From a checkpoint of a small transformer trained on Wikipedia.
Size: 13 layers, width 64, 1 head of 32, vocabulary 1603, 0.665M parameters.
Architecture: learned positions, biases, tied embeddings.
Training: a variant of Adam for these matrices, 158M tokens, 5381 steps.
Each number is 128 + 24 x the weight over its row's rms, rounded and kept within 0 to 255. Layers, rows and columns count from 0. Numbers have three digits each. The size before them is the row's rms in percent of the matrix's.

# layer 5 attention query, 32x64, rms 0.0983, rows 20-31, columns 0-63
083:090120166098154121142139102149154114162107139139133151095147110117161122140103094126148107114139126188163071126125116136131085142158098127091113170100111142108147130122149145139084139127099135
100:146134116135093103175113071158160109123083103143099129162144104134145115137135138119134137166142149156135118174096126125157115141121142107144075139116119107090128116135163092147126119099079113
115:127127140093112123178158130132130126161128115151102152132132111116125092128104120116148106122091155165090118162131105128102119122115127141103088130137181110117185094138164184146099162109122147
103:171126108174139133156147136116133127140156115105155087157142118101135149098150137150100136121120154121111086139092110108144136132096193107129097092103098112088161133110105130130128151083129149
099:119111124137096132140125121154111127084116133159108092159140103170105091116099112114145160130126115102147139117125127135146118110115129082128089138127144097186185110109147175152143135183120139
099:142145072129186175090095118131129166109153133117127097112145114141116126121080136141081118125130124134192127092154154126137138131108122130156122104121111149118134167093120101129156152127159122
101:131167120131174095137093149131121144080157121139072142140136136140104140142134073170080123152145156164158121121112127106146140107130144108123103141102156140093129136115137085120110163111158134
107:108148117095154141112118131170143151091124149124098134109163126160084116148099085145108130115140115143152167134125151105147158103107103139097140148124121153111148129085174127136074163149161112
103:093131106119106107152101187150138130155152128129155104152184124141140112105139125140076129162091126117156138147112153131159124140104134098121077108133108087128139110116141127120145165114173162
101:115139148104174119125128088162141132076107129127072132124134133155103164124124125125151176155161121143134156059118133114137133140123080155154152137148137122111138160128131091129101096125150111
102:129158082133178136092148182128100159107143129136121124139099154117057172146118137137117132138149120131123181093103141100127144094094105142126143109098118130127139144154125154122111149147154123
113:129149121108165134110097129160146143076132132140114061142140126156106153157128109151122163117146144152159130110111150136155119111107104142130128140072081132130160138099151119097068109132140123
# layer 5 attention key, 32x64, rms 0.108, rows 20-31, columns 0-63
085:120111141121116126148141119150147101147112145127180105145147113059132130171140106163125096083098142122121089126138106091119122147126148184117125130121136127122150121100177166161105148111158121
094:132113150148113128156158116164185125143117107104125122159107117107123116112161158120126137126125146169099105155110100118132122152079168137133071126110089106118157103152139163155095157140109158
114:144192084120137110142160159158146137141121130107167134149115119103117135122121129133131108095104147125095105132106099096136109118059166157109130126129151138122171112130161171136097142141163138
089:148215109138129099126117095135153155101134090094072120150115113146107151136125130110109154155125129180156121139137114106157118125113111143153127103139143135102128133129075108163129135106108150
104:124162109117114122095147166182147127119120140140127093160132101133079135093108142134124147122116133111098150137117127138126164119079170160133106124088090097144139128118137186113119132159173114
104:135096146119136134136078111125140117087148124160079141128140142170139114143121135125124146137170110131194106130129170154136130132160103111108115123161112120124120115101118044092129135112122138
101:131102162126123115163087076144153119098146111153079142122126124170155125127119120116123129135135137144171110137142164138159118130157088104106105153158114138105128120118140061118115163088111158
106:125118189115142136145103120136145109087153144165102113122122104149129116150099124149125130122164130131184116106141166144147118124161076109107120172108103128139142115109157069098102138111131158
096:117180115143125147120133193143157147144143108116123116167153126125094126072114117146095140136084134130110108127111156126138110107086166134124115095131148108120172137111122174142097140116168150
102:121098189127124120180101067125133109108130124156093125113131119146165110146106107137156118137163127148165120138149153153124135138166083117136125140152118141149107101134137061122110128124093124
105:125146154109161139142093081137101118081150134145062146118116128174145125140111123116127133141170126117155141107158151150144126130181098107120142155150130136129105118130117055110143145111118145
109:114112175118147130141098069147149104088146147164080119111152115173132113151118116120131125134168128159161121114159167151143126126157089134143108142118105145126129110117127064112119128119099155
# layer 5 attention value, 32x64, rms 0.144, rows 0-31, columns 0-63
090:163130135147103112113111148112092134097122136151117135097110111099160131119159125167104153098128048150102153129138120131113112141114112110065109167148125123124141152100151150095129136163143155
100:100140133148134139131151173102096119163175144137150087124172120127110122107117149158159174107137128098124122132125119101125107146136098132129157085123086126139093134125077088078125153126127151
081:148133134141144143120105130116147103133140107136128116144133116134092120149111158119127122148133156083142104131155158161077138156120142123175118078089094163178084090147108143133130096128176117
102:113137108145121079132124120130113131138154136115115097096134193103145136105159099146160167119121133120131152122125092115187116100144131098123128139137112131088187143138160119119101151119072126
104:164113154106129137129122090157127134121093129122129174134110093112145138110127126096091059150147137150124136111118127158111171131095142139180119178159124121105157118137160135176126102128150120
099:102144098153119131112142104151085122106133118154086129087112163117148145123149093161136159090111096124119152122137096129164125114134120099156123142126171075115191118134124131154132122118098162
097:102149102183121143113154131141149103139154141120107098153105153150112120116132101155149157067131171108139138134127130105137123089140118121067129099093097129110114119141088134124153158109098158
093:126134123094158103140108091122148140137075140124125168134128161072143111129132120087135093135144146130152106138128125152140132159098127130166147143157105134094148139117197147108098125110120076
089:122103136107115109130135144125143165152110181105147122161107102159138129082104106097118095140153159174107128104062119136138155122111111148117144154176100161142140143097138109100134122154132118
107:124122146097121133129136146105141135153146155154156131114161089131130154134157098129121161092131102149123119137122115086134091109140127139051136123164103146145103176095140125102093186134122118
092:125139089187128157116118119114120105119180109134093132116103171100110134157142169164146146099131131089124122145161139116129134134131135096095099122083156124101121109132091143116158146114093167
133:083151101166126103130139095142140133146122138116113113141100180111147128120138101108137147091130168119125137138113098128162141092154104117115153121112129109043143128131140140101124153093078115
119:095133106141139088135114141110080120137155135147107114095149168084135114122153113165174182105132114124137127130127103105158096135132107128074133131128114141100138156105134121066144146148097125
080:118129135086130104137101136114140142128080122117125182117151121088155121138149098114117126136134097145151126139138153165155103171116133138087152135138116157097133159105181169125088148105119083
092:114129165109147114121098127132077132147116102143137153119159119088133098097113112127126130149120135108152145111076129139119116207114116118184157104138107093112129122171149106129118129127172110
095:137125130144137156123139110121147113150170113129160116150152068137126113120106141176114149122122124109119120147159111091095119092132119169115150168107114134170052154110088110135118147121151126
098:160124114151109127118136123173160112096138118110123107117094111162123147148129125185118154131102107132123144137158139131154132078145134116062121109105171153175148122111119137184131109109109150
090:133125130090131132142153112146114133130135142160115150109139097118141143133156068143092132097104088132127165145113127097117093104134117133090125136165163100091151159156146122167107191101119147
087:086147102185129158113135141112111127144127119120090150161113151111111126131100170128164126109139143106149097142134166114116138148125134115090122124093130120055120120116128136099179156103118169
097:128104100164148132131131142133179122146165155120130076148117152163090154156161145086142113140125153125115115100115113123138150075151146128109103094117115142128144092107100113147130167113081147
107:131130093125142131122151088158174102131085109117119150151103138151125125162129090112111095139148152084129138148170146136136130098124136146163146136104132121098156117166118150179111125062123108
102:105142113182121136116145130124074120141174126137111119119120165106136117116127138174158148074136140108133139144119116108148118143136115116133129130108147107062120124145065112088161147125111168
090:120146084175126151129150139069140105128170112139114124136144161139093154139118182135153160144144138090124096139170143101102105114135134127112113108081123109146081100117126132107160144132118147
108:101125069144135127116117131087135107144185129140108120099143156110109156159145162146146152102141108092122103148170111129138095115117128137161134114117115147195101128080105132128109152133123152
100:145121109102122056137111143137132145070126145131108104099114163115138159147119131159125134152112126123113143108124122153141133123137129112131079135135135163164202101096177137120148103118107146
124:144123138121116168115117170102087129108149125128127131121155104150110153118100153102147132143128111135114112126122150127098124150105120114166130126133128114227111104114148109133158108187172144
097:146130147145128131123106112133132126113102121102133144164112119125108118126107162138136099151139193118134112104141146167097159182112122145178111115118085141127118070131127143124147061136158109
106:174120149110101133129097157111142130087142130143149133106133082132121172130144162160101132134120090130125119114151129127095119123123161121118085142141117143218119126092147128150123114171151136
098:111141097188106152122121112126134147122132148112117131154107135125141125127151111100150140092130115170123129139118128128145153088133128119039160150133131125133110163083128159086148145144075118
103:180108189098131116137137153159116140116116112127172087124140079165126100109117123154101129156112117162117157099114128127076148138139122121124104128132121119156113112169136102157127111147176116
102:113124156096136099146129143118178148179122158114156104173161126130102125095123088090137115138137181120130122101116105107127126117143131149155152144145069126093122142134155111116085154106128110
100:108154098178145143105148160133098100143128125137093126136104183139109114123103138128164142113142157093128141126137139132125129123133121103124099103089137098082168088152099137115162134108118190
# layer 5 attention output (transposed), 32x64, rms 0.146, rows 0-31, columns 0-63
090:111153141121135142104092074131135131140150100121137123151119096172124110142173153106123139152157168104167119128115121125139080185130161124165093114134122121107117123113123130164134148108077094
102:173115161133108105138151067170159115093086165164096135153108130118111115150108100138162109112144133129083133105124099134120165137111116137176122158116135133134126112116138119178101120125121145
079:125136150100128132178136119154136146117156125155085132123136117112138132121139093151123108104094090198109111149133102132160141113164110145063131169121100134099161117137120111108096137125138164
097:114122126136129127115092115109094086127086138131152154148131126165112114137121144130140151160146131133122118091084133124082139132113117144149176116156172128190068116104137114169149141129137097
104:106115080117144159106151176109130158151182106118129119110132132153128126119145155124116133106123116114137138151151174113149085120156117115053125109123133109130129172128091157076148133132137122
098:113118149127130131104075121106151085167101124120163135119128111153138131155152148105144139130142182131134099100107120093062099156139123161122153104160139127172097130130138112120111167139132095
099:122139179119105110125083111123137110133099185157126099123148134130115114138113094141129149183131123133119090097134113147098160128141114135185146140130129141154110100114171095139086113161163117
089:113100090146135147122137154119086130107141117124136129126112102182111133119118148095105148128135101128136142127100165137147159115124127119058137149121134086171135151121075155105185155158124136
105:133112120127153138075176142128124158120135144109110147131116157115111116136102132135126139126133079069140130141187177170141124104121122087146092131108164107119091155123114149132163105115150135
110:166128140154117119123136094150108153068130124115119096151131121102127136109145156144152135163142119089109151114121132160158155162100130115204097117113122110107106119135125124162161095124081133
091:092149170129109121142087115146149096145104139135153117137134084133124129128130090142121150125123157177132103118080090091105109138127129157145150126147103137151169107119174131141074130152149095
127:095109135125115125092095138104108100124116164142136135131140118168097128132091109117119160169144123125139129101125119134071179122114112131137156130154125131199095114115141115140146122183165098
115:142152144147116117133101086152114111124074124137154144153100094154087117145123127110141133152146152119107109088086111124094146144096141143188120130135154100170128105112140140188120150143120110
078:137115092137123155140109107115064121080162111133150123137108114175131157109146149096112119161133113120155131143103134133168168131122167108140113135135124094141129137128081134106190140136086121
086:182117067106124137152150107136123111110145120166141154129084138170121126153142149083145098085139129126106129128147103138128119121130120138068151163117135126156134165107088141105126161144102124
092:158148134145122122146134130150150153101104142139067078130140145103128144136133116155141103139115124162072179133119105140131160147136119118155114104126109134087141095146152141163105089123072145
089:104151148120129148143086138096108123176124132101138107123154152092168140117153121141107114183115132159133100121112126114136099147147139138175140113161109145083079107156166095138108106099130117
083:169152125140104149123102118124124122106137120106157067137141123104161121112169193098145120150155166101128152120125134117121124180118128137159144083095109125150105149130134124109139095156097100
092:114118152145109105138111101143133104128106169157165138096120113155110117137102068125107158124124146153143109132120112108110137107116140134169134160104118121163186115102149132114081126182161097
101:105131184138106129123148152127113135128112155104128143115149128066121119117101089191132167141117097112111108121132137114133129110131102128150161107138134151135121134141172113120121063128190145
116:110123153124112161134105174079120111152144145132118089095174134127148142103125135112112117150091121176140134127106138104117171116164115129081166096144119136152137135144100103075139121157156138
098:126143139126125114113106107141179094131089156155141123159120096153102111149114100115143134103145170137114116091111099111076124133109125143158137133129125137183158119101166144152078129161147095
096:118135197157116089147123101164135111122103150139137124109138123115106135131123089159132154121100132180130119127086081101123155126124121151142144138133113144112175083125148103166074137121133126
105:130120201160141134128112103182147105100079133109117129147120093099126156140120114161151146121129147189102117109072108098124150156123121143138123122139127110125144094161150119141105123120109134
108:074121156121141156119102145129099113175122095071179175137145096127147097153149147111119120146128120142148097136127170103129085121133137145115133133120155138115076130141141123151134141086139113
123:155134140124161089137156105175171145137130104110127160103105154094131133154124146144130135100122131138126106150143121140155068121106133146104081157110142118066141139142122124128092162081123149
096:078110114091134136152156156130124154157157130160118148117140120152121116147129093129105118093112088147124114127165140123149120088160117138049108177137132119115146134113111130092113169124152148
105:110129143123147132144129110155123153125162086102118128145144125107146135128185158158130127125132132138122131149126144130179068148141141129131104122124107133045112117144135118142121137066073135
097:113135150135129110085100125122121137131114138117121129132115138135083155120103104148098202182151125089147104143133104151107133136097151105194093115164126107129108100121148139158137131159138113
105:145159081098114120155163135108132166143162090141109131124133168114160093132142140121138074129121114085122145146174132150163095129150121127102132131115132163080106143125117128138130119075106154
099:151078119118116129128174125120095139076126153153106130106135152132122121130114139155155131140132077101098161129149153176134184094139105107108139133101167122158110137112099113133167099123136151
106:109126176118102117131096100128169087158109163152157138103117114151128102147121090112132138133124151150153079111128114109088136119148119138128162150113136139172146129109133091112083139150183106
# layer 5 MLP up, 256x64, rms 0.157, rows 0-62, columns 0-63
014:128137120139111062113101097122118140150125141152106119124129117131111116167102131129124111136136089158075091100152130136124107114109175143080165113154157091120115126179133151149130131082138151
114:166140117156189128140149169086150120134104108139116116116117141124096112118147060141118167129136150193149133121110124125105103097123106148093129109150145158110156130158151110096129124122143133
092:135143147157115153141114117080112160095141130128132098151139128162102090142090071163124121145141137109168139113118081136110135098096124131132171162098142133131174134100104139152104112138127165
109:128143128122144146092127115156101129125114142120124101142136116122100136106097076190147145115148114138135141128128137142136111147122097203146160115124172105123145133131069081098110138167140115
094:128158091159121150100146099129130148109134126112089142124148143122121158126146069132137170141180097133151135104123110143100145114143126118139162064119160117153139122120089100091112148165141110
107:166142074151155111144121107116094180155146103120090149094109140144125137122116111099071099142137149147114168147109132132110111114116124097129092146123121131143177136139102130141115116119146187
060:140104173091143117130115104174148106114070143135151146136135099154118146135114119116113116177132126161117127112130148125081116133108138139170115139160139147158134128113155102159096094140142064
085:119152103161120131103156084177136141099132119107082142126096170088154169111133096145116118117142119109122158153132155139175113091120130113105133140125151116071161117144146147149133150102110132
108:130145090136119159103114138109125150123126105099087152124125118136112137136079157126136186122146117096154110120120094143115119119116112133080147148114130131203134120109087152124104128125172178
091:087119122134133136126098155115162151121120110066144157117116143100134165149092127139136129162125149185133139072080127145153113144120128152131168120130169117139135117115076104155117131116140149
092:145133117132162119151151154163135160080140113145108083164095140128123120109099095131132127077149153115134126146091132122136152135146156107119147126098169091150099172120075108129102155145113140
104:146184122156137125131127106161132110136133121139131141126114085170105122119113061163110146092137140134141153119124108148121148128161110172117154078148139112076141123098127129086097146134160128
090:126175110137153164086135149177139133123126143120124098132085104119076160145144117152110155096134132133119132092089120084112128109103113152146152144069115140123134147145133159112097121156162122
087:125115133107153110145135184174169147089132108165110089141158091139118133122095125124101134125145118139137145122093122140170156111134112151105129103135163124141146124113153139091076151103170157
071:118147157150158068142103122157127142115114117139136120103133130108095122167121132143159145121167157150143141050121098096110090174112122131178109128119142134136125133091146111162106129119125119
112:136142134152119103135121171173145147120141128117109139119089161167139145173122098129135111133155142122114144102056155080140125095098133110113167153080130137136123138077130131128119144159118115
105:150169102154184143098107140142129136151114123133134137091132137115112096118142122126134158105154119166117132101092093139109065116149129156134096117144100112134144138074143109126156117148121186
113:113143123153142131123106167142080129125160125118125133073110154173115136124093132172128149153135139104095167128133124145164130097089062116129127154122140130123154113099117152085142164144151130
114:171140122114146090124126204138130150113144097118151133113115126209132127090151090151107104116147140139120113115144144121100126118142116122134142138105158114153130142071130135076145121140118120
087:114146106116161090130132162156133137104127131112120101137133096154116109158119108131101133139146158150165154102137130146119110145116092171117087150087148163143183102093149136102094097097158145
110:106128136122159112118114154185157169114142148131139110093114138146123147145157094146084118134167127120128170121111136079138103093115083131121150134154104119123098154131150123117070154097120105
067:161179142143120120075097136129134131109080103104135132115108080147101130146109143130102131140145138131100136107115091133099145114099142157171148127149125138175129137123149131121103089178174110
092:164132130118130107136127134119158166126177132130144124127171130094103127125157133116129153095147089123101126137124120111155078104136136112125096123142142165103064175121136101129060133121143151
096:149130137133138132111105156126138137123130087170142134092152109124150138158135121172080140092137106144133119129118108133102124102139118121118210118110161121161072142120102141108126098170161111
115:134158125177148145115093125160132129139157135069078131115112153171116128102158094188143169121133131104119160121129089157138137078099148109110145138111125122147098110121135145113125118124125115
102:107165116154126162054094115115134162142132146070093128135115139110154146123112141123128119148125126133165106146106116131111070148095118136149117147104144166133130116123115131126127166127181164
117:146152147123165112141115168131137144094126109122150117116088120125121098155165126194101129138182126167115146103103132108138109151127105113113180146075119108151121126121120146110099100118132090
104:106143128112125095130123164136090203123132132138115133116105139151128131116078131119153103112122124119120166130098154073132116114104108114132122173128130151120077193115148110136156122138146161
099:118136103129141115135070135123129143099120116117057153111107175142129113142169082148135121109106149142129132108148121087102106088113138119153127133094146110165158174127145164160138145140128134
072:117145076134141074093107170107135119119154152138154097129096132142107154124128065138118140126118151145154145124108119096131133120099126159121153121114163155138138113115144121089119182148182124
098:100163094157148116101143143102175126081126098084129133115146157159132126152144119137110155139132073150102121134166163095137129127122102106133163141082155107156095117117151144104122119130144100
085:150152101170123110148095113162186129118127088126114109136111132116127122148154134160094147120123177173128108153107098100130097136137117133138103122098106154106139102155145123110068121098142159
100:149129102138153111140176144148129153139165106096107132129140153140120134075096081127152111119150108106109159139087150108144128096131132128098149154123139172074115158145132094142148150084113132
090:129137136116132156081134154129132143135126145103146085137126116108112134119131149129152151162191175123133126079149122152121125124161101127116130091110097131130078156122094152120099118084157078
055:130141160129121120167131112149154108120099146157135098164139085122091127119113087157143157135124161148117113133094109106148167154081138131166112150099110113134162103093158159158109151165122117
122:134151150112130130140106123165154134141110143117139134118130160128119188074120083133110090157140148149134160122128138101155105085111109142143144166128110121096145126152107127130053167101133125
064:073150142107152117103118172158131121145110165135130136115109135124095138157121103151134126104149154169124106071101133120139112113123098144150138182088134125129153131085165121105097132135175126
129:143142117139143140125114138143129175151171076118116120094123137132119144136083148130118123095121123117115154138106141090092106123121128120143166152110127135147075171088148098076137134160139182
109:116139135143138129093102111120096151128111139113100121099099117143107138076072086148137130146138134120154122114140121139118110159069124169166175166079122135131122175099145150135139148130137122
113:141178123146147141104124110146151148098125132118091112104107143130104146124092075171117120104180121131130117099116132113100132119155085165139194129096143136131141128127119102089113137146171136
115:158149124119111123082142168117122152096160114078138099119152164170128163108146101101121145144179129139108141106127108136103120101173118118145129149111173091134110128131150138105126081138146101
096:151154107164167132096115114117194146151114146103127074142115141151126125140097096116132164128142157115160108120119090159103093153123145137141148155107129172142134120096130123121107125153086096
098:144138130139148117120102126157160131148102149128117128107155120084113171138150067108083121136108129154123145103140129139151142107182126158143122103128124138093113137127120083148068125167130081
091:144127146129145143120103156123139186109119152090110113116133132157129116112082121154107123131176145131116135121110115154156152138096143100078092091120130159140122139120065122173132094154161143
057:147116125118126110077122117147117123088140136145131164122102121144131108166161128178136150111103087137131152169151143119100103111142100134050148127102144154191110132122123116143107121129142136
091:157126130117128095116113124116090139132153139121107140147103123120061155100123136140141160107163114111119163100129101118150107131143159171149126170124118136141106174070107107165112170103120139
098:144136127127156147087150131111154134149112155099108120078106148081115136139097076155143117163154120129148156109125124156118115103089125110133157138136103136149110133171116108103067169132157119
017:170111124127105139167114140092105135169108131128138116138129144128099141123155128165107113139138126116119112109126144149134159151122146124134127114039142123140132165135152079067131163082145139
131:144145072130134143095109111169155127095101101097121131164116091145103127112114147128096175139165070123130144130118114125175118152150141170125132132111147158121167124110107134122108171115132144
066:129167157144130135117122108132133119125120155128155123105088124111111135159140096171153120103146159121130114077117071126100126143148102148140150169116079177112108107137131099134078110157142152
105:123144115160135138132131132148145122108149104092137116129110167179136161114141084131144136135134134143106152094122086151127113081125144137139164129104191118105164083146134121072095152105128135
104:143164122113152121144127137105174142125171100133161136091114140124134156149137087161109120102111150153146120121136132075118096103128109122108116077141113160095153115116170108082103164111149137
116:164144116164181107118100124198163124102119110099126155096128108158132131110131128149085155142143101148088136126113129091181133114140129162128132135118105123112151124102154121134114123177113112
089:127166151103145137128074128144129151077100135091119121103104139136131129127135129199130113147140126130130157117136147120133087148107096156128180151115129130097117117137143116118110135118194082
102:124140078121122173091114130167114124071141120137085130126143136160121139146154116132126120103115119170144168122141125109081104128085140131171113128123163139144138120157149125144129098119168179
122:153142110123191126104130129154114194111123105089109164117098165139101156124099126140120130108189108136157171108130154118139118123152099127115144115116133159111103119138097117104139137103164136
104:150169072140156104137109164097130160126140082109119124108125147120087136106124109126118128069158136136115144135097129125143120092122086140091152146111143145127113184118101141076123120147143128
087:147142136108150107124129115096097158110148094117115158073135137152115152155117111162120130118168118117131137103143113121183144101154093153162164153146102145145100146121163069121120128132130089
118:135157139111113172077092144148154167138125135054120130124157103133121157089124149140114128137171105102128120131126104114111110126127102121146143167146111125184093145111106144119099126101155134
080:156120092157119156129114127123088142122156130083103119101138133106120142123136152133081109161148089151146155131103130120146163116140137122144132140137157117123092178172082109148135089174122087
098:138131115143189145142117169106144161078097137143104094132160117120122108116143087144141121082125107117155119118139101111128146113150113163143159122120189154111153125144116152121153077114104129
092:136149144159188071134137134158121097123107144131126155122117120091118139089158095164121153088133114131146131135137121119105127136158133165122172119143134118082105119125121126062121160160116110
084:129128152120157155114120104157149139152099133100125125108105109111102121118099149134126108181173152166092136123099156149144134127113104126151149124130093133134073166114125154164087146124150071
# layer 5 MLP down (transposed), 256x64, rms 0.121, rows 0-62, columns 0-63
007:142095069127082125115141171108110179150182118118152130138137165150145126124114131146116083089114127133125147114124119138127073125116092117104123122156099150160120096139139120109110161110124099
094:139112120137087102114123164141154084125152165157117132122116132090119127162179122096111142082117090105168108133149164104169135107088122120164132135128144138124128169119105151112121172141113136
106:141115154080144113104117152155168102127140115132116126110152125115195165118154115117116135137127094114161175138123075138168116143137158119108121147075131077130106131153106129123116138110105145
117:127119171096118106151145113177134068126109111099160143152145154099088090116154148116152138158156137124137126149120133141107115123117126072150136129131124167105086165102157136123099121130104154
091:072107114131150080130148145137115109126114138120136149122135147110157138151136142099130142061132112160129104154129158117172057128154118108125125157116141156119186116122111157138111135128102105
114:128117124105079133137127132124146088088106135110134162155110123116109094166126126145128140127104140097127069145157153161126101123095120110126164080123110161170114113165148108152126176146129150
070:157203127109098104128119122122138129138152144154156115122109163110115117117129076151106113138116160134110098082101069097171131122121157133135162127122116142087168131124147146120110155141135129
101:119132106099126106147104157110167118157153160138117093124158146102109133123102114084142094150144157160133096132142081099173187129094135115114148154113110134117125150083157144105136114140148140
104:098145106139105125119116099152191138142147150129123083128119136112159172132147137171134103137134131130169110174144076106142100126132144127153134106110126094108150119147120117149057104116126135
084:104172123151127125147127105122123110147141143185155110130133112140152152116160161067141094168108101090144118095160083173135117095114114101126125132105106138121096105170128117139120106121127141
091:102110139090103134183146103124147182114187163102120091154149117129120158119115135177090134111141158127089105127136149134117075106138119131148129130117096145149103145153145132119120120122136095
096:148160152105122154113120110119115120110095148071094105087147093126132111171133149173118133130109134156108081122149127135160141118145138115176140131113148160148109117107097147149164156161091112
058:120125138134167156111120117163106075093144145144068102141133133159113136154119112117162153152124161134120098144102154159160146153123140129152130136109107093106129105188145087121119105110141101
085:121153146144149115096131107134135097141109132102155114140118133144133170112155114130117137135149196153156130098092066115116103146162156111153119105161088147146147082116102111119139110103092126
065:079133119090139145110140149128099108133145151117114133134161157175111150138123146105114111110123085136139134117133195197130122110156119149139151127154098164114103136146086098119119125101123098
119:122125097132086152168130150144119102141159182121152167149149114100116116142129116112131115125124091142117120112120150176142113116116142114094143137110115152106059148144101126135113138165065149
118:117152102180183145155098138111107111145135126151114110110133129113123139114151131150164125172124077179137151126111118128087103119125125108085070134134155140159138108115148115117149085140132136
088:094175141122106158133115094120109159101130127148138145119101123106130123155135162125159125146147139127076142120196111148081143104104155114121173121113133135175107070107141125135130112107116122
106:062122139119121126095129098161147113145124149109161128150130143129117152142085151123112077169152156144114192136083107114112144107136145175138110125119137155115092133145134104149134128120092130
094:142132150098126144142128116105152114108136104121083127116134120131118178173083122109166117160129138105110168105137125109108141141101120132098172118145108114174155095160125118168155101079136160
091:157072138157134108172120157143120151123100123142132090143149112125081082167146107163108110108129136138090147138160101133113141119132146140133103161099153155102143138149146085096100139133099145
064:136155141122157110151131173135118168136112099094138131172130096128108119115123141101134132109133151154082122093081111131090130122098129145143136126098152151176120147082107164168096127165127108
093:094127144093130191134115105126146110148091091097097126121109112105124118095133149148139172122157138118148102156142168109103129099130160115125182120103133127177146095162129121130131131115139169
079:135128111107089167152116124151131091144159145134128167157101160102107148112106133156116099147102109110128108112124153151179122136108110141067143132137134161098134122141158151153130169086087123
112:121159146108143153143125114141127145144115143123081160150151188121106083103129110146100133114102144142130133134167142137131121099118169087085157132092156167133145090142143120149102110098087121
098:064148138068133140095139131138057109138144112122119131108127156091144116149147179143140106135138112170158150137103104139170110100147161154130132129096144113127131125127090115143123120139138118
100:135128158120173108149129123077062129116126110137100128165105139156105130135145108167141079144122141153097132126091110102134119155153143083122126120105097123128146150178169150128141142113109146
107:129124127138122134154134124117166119151110124092117130127139095113108128122138128128122090093144112153102160086170182181113142137145111122140171122122100129134132086166069133133139183104123102
110:145155154130138147126073119158145136151138159113129116120160091135159096155098143100165126139121118118124149129147087138171155105107140112074105103094156133116082146168089139107130124150134126
060:124123080128102163154127164087148107154145165145122114168127112125157106150094132167182079122074089129103151138143104123118153116153109112136136091106129148130139125153155111111132121112118128
099:126174128104097092167108078124173097164133113115135092093127167141146146120103147144094087100112088122154099123150152139151144124125142099149119130141135101137119114130125129136134091163153163
101:092099119122138154073135119127075142120113132189144139111090139159096145128106126111108094152158132125129159118139126155105142125144131105155113173108148093165118136109101145140172130167122107
090:141139121126156118138152123120146116133170168109128148142131086084111124146140145107081093116154146162104133138200175127137108092157113137139089093144124103144132149120098102162126107112133127
081:136111144146149129143102129122121086160173107120161126093157104137130166134061116164094160109107100096141125132111146123111162146121094132119118136150128138092154165124180127121093155133116143
074:125179155152144128116074083107137112085129142159074118132134132158151120141121106126135167131161137158157113114130142137141143133170105135129141156108102140144136110116130063083105140115108134
097:119125104150114092133132151174127089127108105145137125141138153108133115136095091139145109167167137143102151163108130142077173086137133130087136100114127148133097188104117122115145119102096148
083:152152113137124153131107064109154116080130126155137114104141165132129123162147141137117119106137143112120149149182111161105177109143149122090124134162090112097154113164097125125116134127076119
116:089112128161153130132124082135114137189120105130142070131099157118079143156124106126113091152121115182132144130133155131110114136138125098126118139164129160075133137115122165104114134158107116
099:101118123144135124154144130074095104112109172129150122114106150143161146079143142145067140122154111157162110141097127179180107131140146154125124116102105116114151110153128151145105146137095122
113:116103141142088128132116112143128157127114061079143135136110116110141114106131134120128158156156153143146112118080134116139085158139169116178138140135136154084154079144115167105137097123138130
105:148170151124091111119084139134097094127141107181144123147151127122135161140130131115091138116145117091111143160164134136093120111126088173157104124111133128170102125121153157113140144104132068
089:137149079159118114156121105132174092126147166117122137111120135156094163118051136128130116097119137117110150105113152171148174149107136129112144103138154150144115082124109119160101121140119126
083:080130155074118096109142091152146143134098131129110158159137092145126103100068151114118163161150137120140121138114166132141098126131148138161136132128149155121117093096135152093111169124106154
097:123139153158115154142156169130100144072165163121114149143115091108134111153177152114120129106099130140134085078113121130071135142125126130149129138118125123137127091134093126149159160086139110
055:148073132120116169153140138121156149151093131136156163112176113127104115134092107132117093120089131080124092116143141091120126122079139124111117130136163150177118122111102163138155150151148132
101:086109117099100117115137128141138120095105170127144133128130152154141157126164147170073075130098135149140123116115127148138108157154101059157127143143138147104100107120120135116154167162131118
103:079141162109124180086106141157124145117168125114149109135126117124150127098141108078118167167112135135129105108100145171104143113123148185132132146178132116090132093114118129131156116125118126
011:082161152123174119120137140152113135117153140107118124108187126105105112095079126155147152142121127142141145167102107147098117157130141132134114119192137117130118113148126139205127130153125133
119:111148122140104103136097134154109168162096163093123130116173108130118132113114151108135165112158108101098121122137152100153087116178122106161170126132139138098134088133135141101091168107121156
072:114156152124125109109116138109155126133131090094104136097144093154129155135142128145104116124128086119167120110116176169118090156153105140140160156154117128142060146157113113121164121080120146
091:135124128112156144127068104168100134141135166113122125105137131123131100119141110118152148121182132078135125119135109142081167133115163102114188139115139126095148154141120164161132091093139128
113:110111112098115103112167130133101102149151198169134099124113149143123083103179135099129142127145087104138150115105089128107142119127128107135145147128157150117148158112101132143134189137121141
091:141161121153106137117126153147139133098134117109061140106135097116146146127116183145124163124133094082098114117097152090129129136133148083113133119151118130163122129150139123132187179101123110
087:100119126113179136163111124118069149110139098176095147122101146132156156149098159140148119132103093109125119121126136147125089141077143127144145126110094127137170111099168141120156109103118153
097:125122140139183102119154103125187144139121108152140092130126119107144106143111134079095119136126091108130119112156107133172162162167144148120108099155118091109123101150128151107127139145173092
152:110015162134139114120114082148135117094116132141132131126133131124154096130138109152157146124183143164145138131120134142100146143153114164142111134115129121149116117127159101117109112098114121
122:147114130135140157129102060138126116068143103175079132098102110176151121178136088133101118141152118132138129131141152139137150112171088107149110152149140138127125133121115095116131144151131132
065:103131116118168129148144144087123133135156168150135152115154112121126121122117097168151125128079136105136129170105103102129099127143154137173080137110158154165116116088156121084081128105131124
113:150158138065122104102114130156130130137162117147125142117094134098145155103190098125126141152122141120154178168156100097083107084147131130124103127135139148130134130108084130132154132131114157
079:193122137142123156113139099109110109123134128179128144127120154143107126120139144143096124103147139069128119145155113159126122119115139116116149171172066127134148117144151108066089128122129147
086:127142188129124075150145127139097146141094134166108134132127112122095158126124149155097114126080116105146101116147128131100113174141095115157089118112153151106145170175117139149115108127134095
096:171138091146101120097126151081134069145117139107148099147127107144137131159118137134127112115135124108117144145182174124116121132153148130167153150085099111113086084126111139136119118159171136
083:152124122121074145091069144120191150130148087112146128143126140115141106131134116113120092089110129103139147132140107151147147139111141146100142099120157126155166121101119127081129163144109176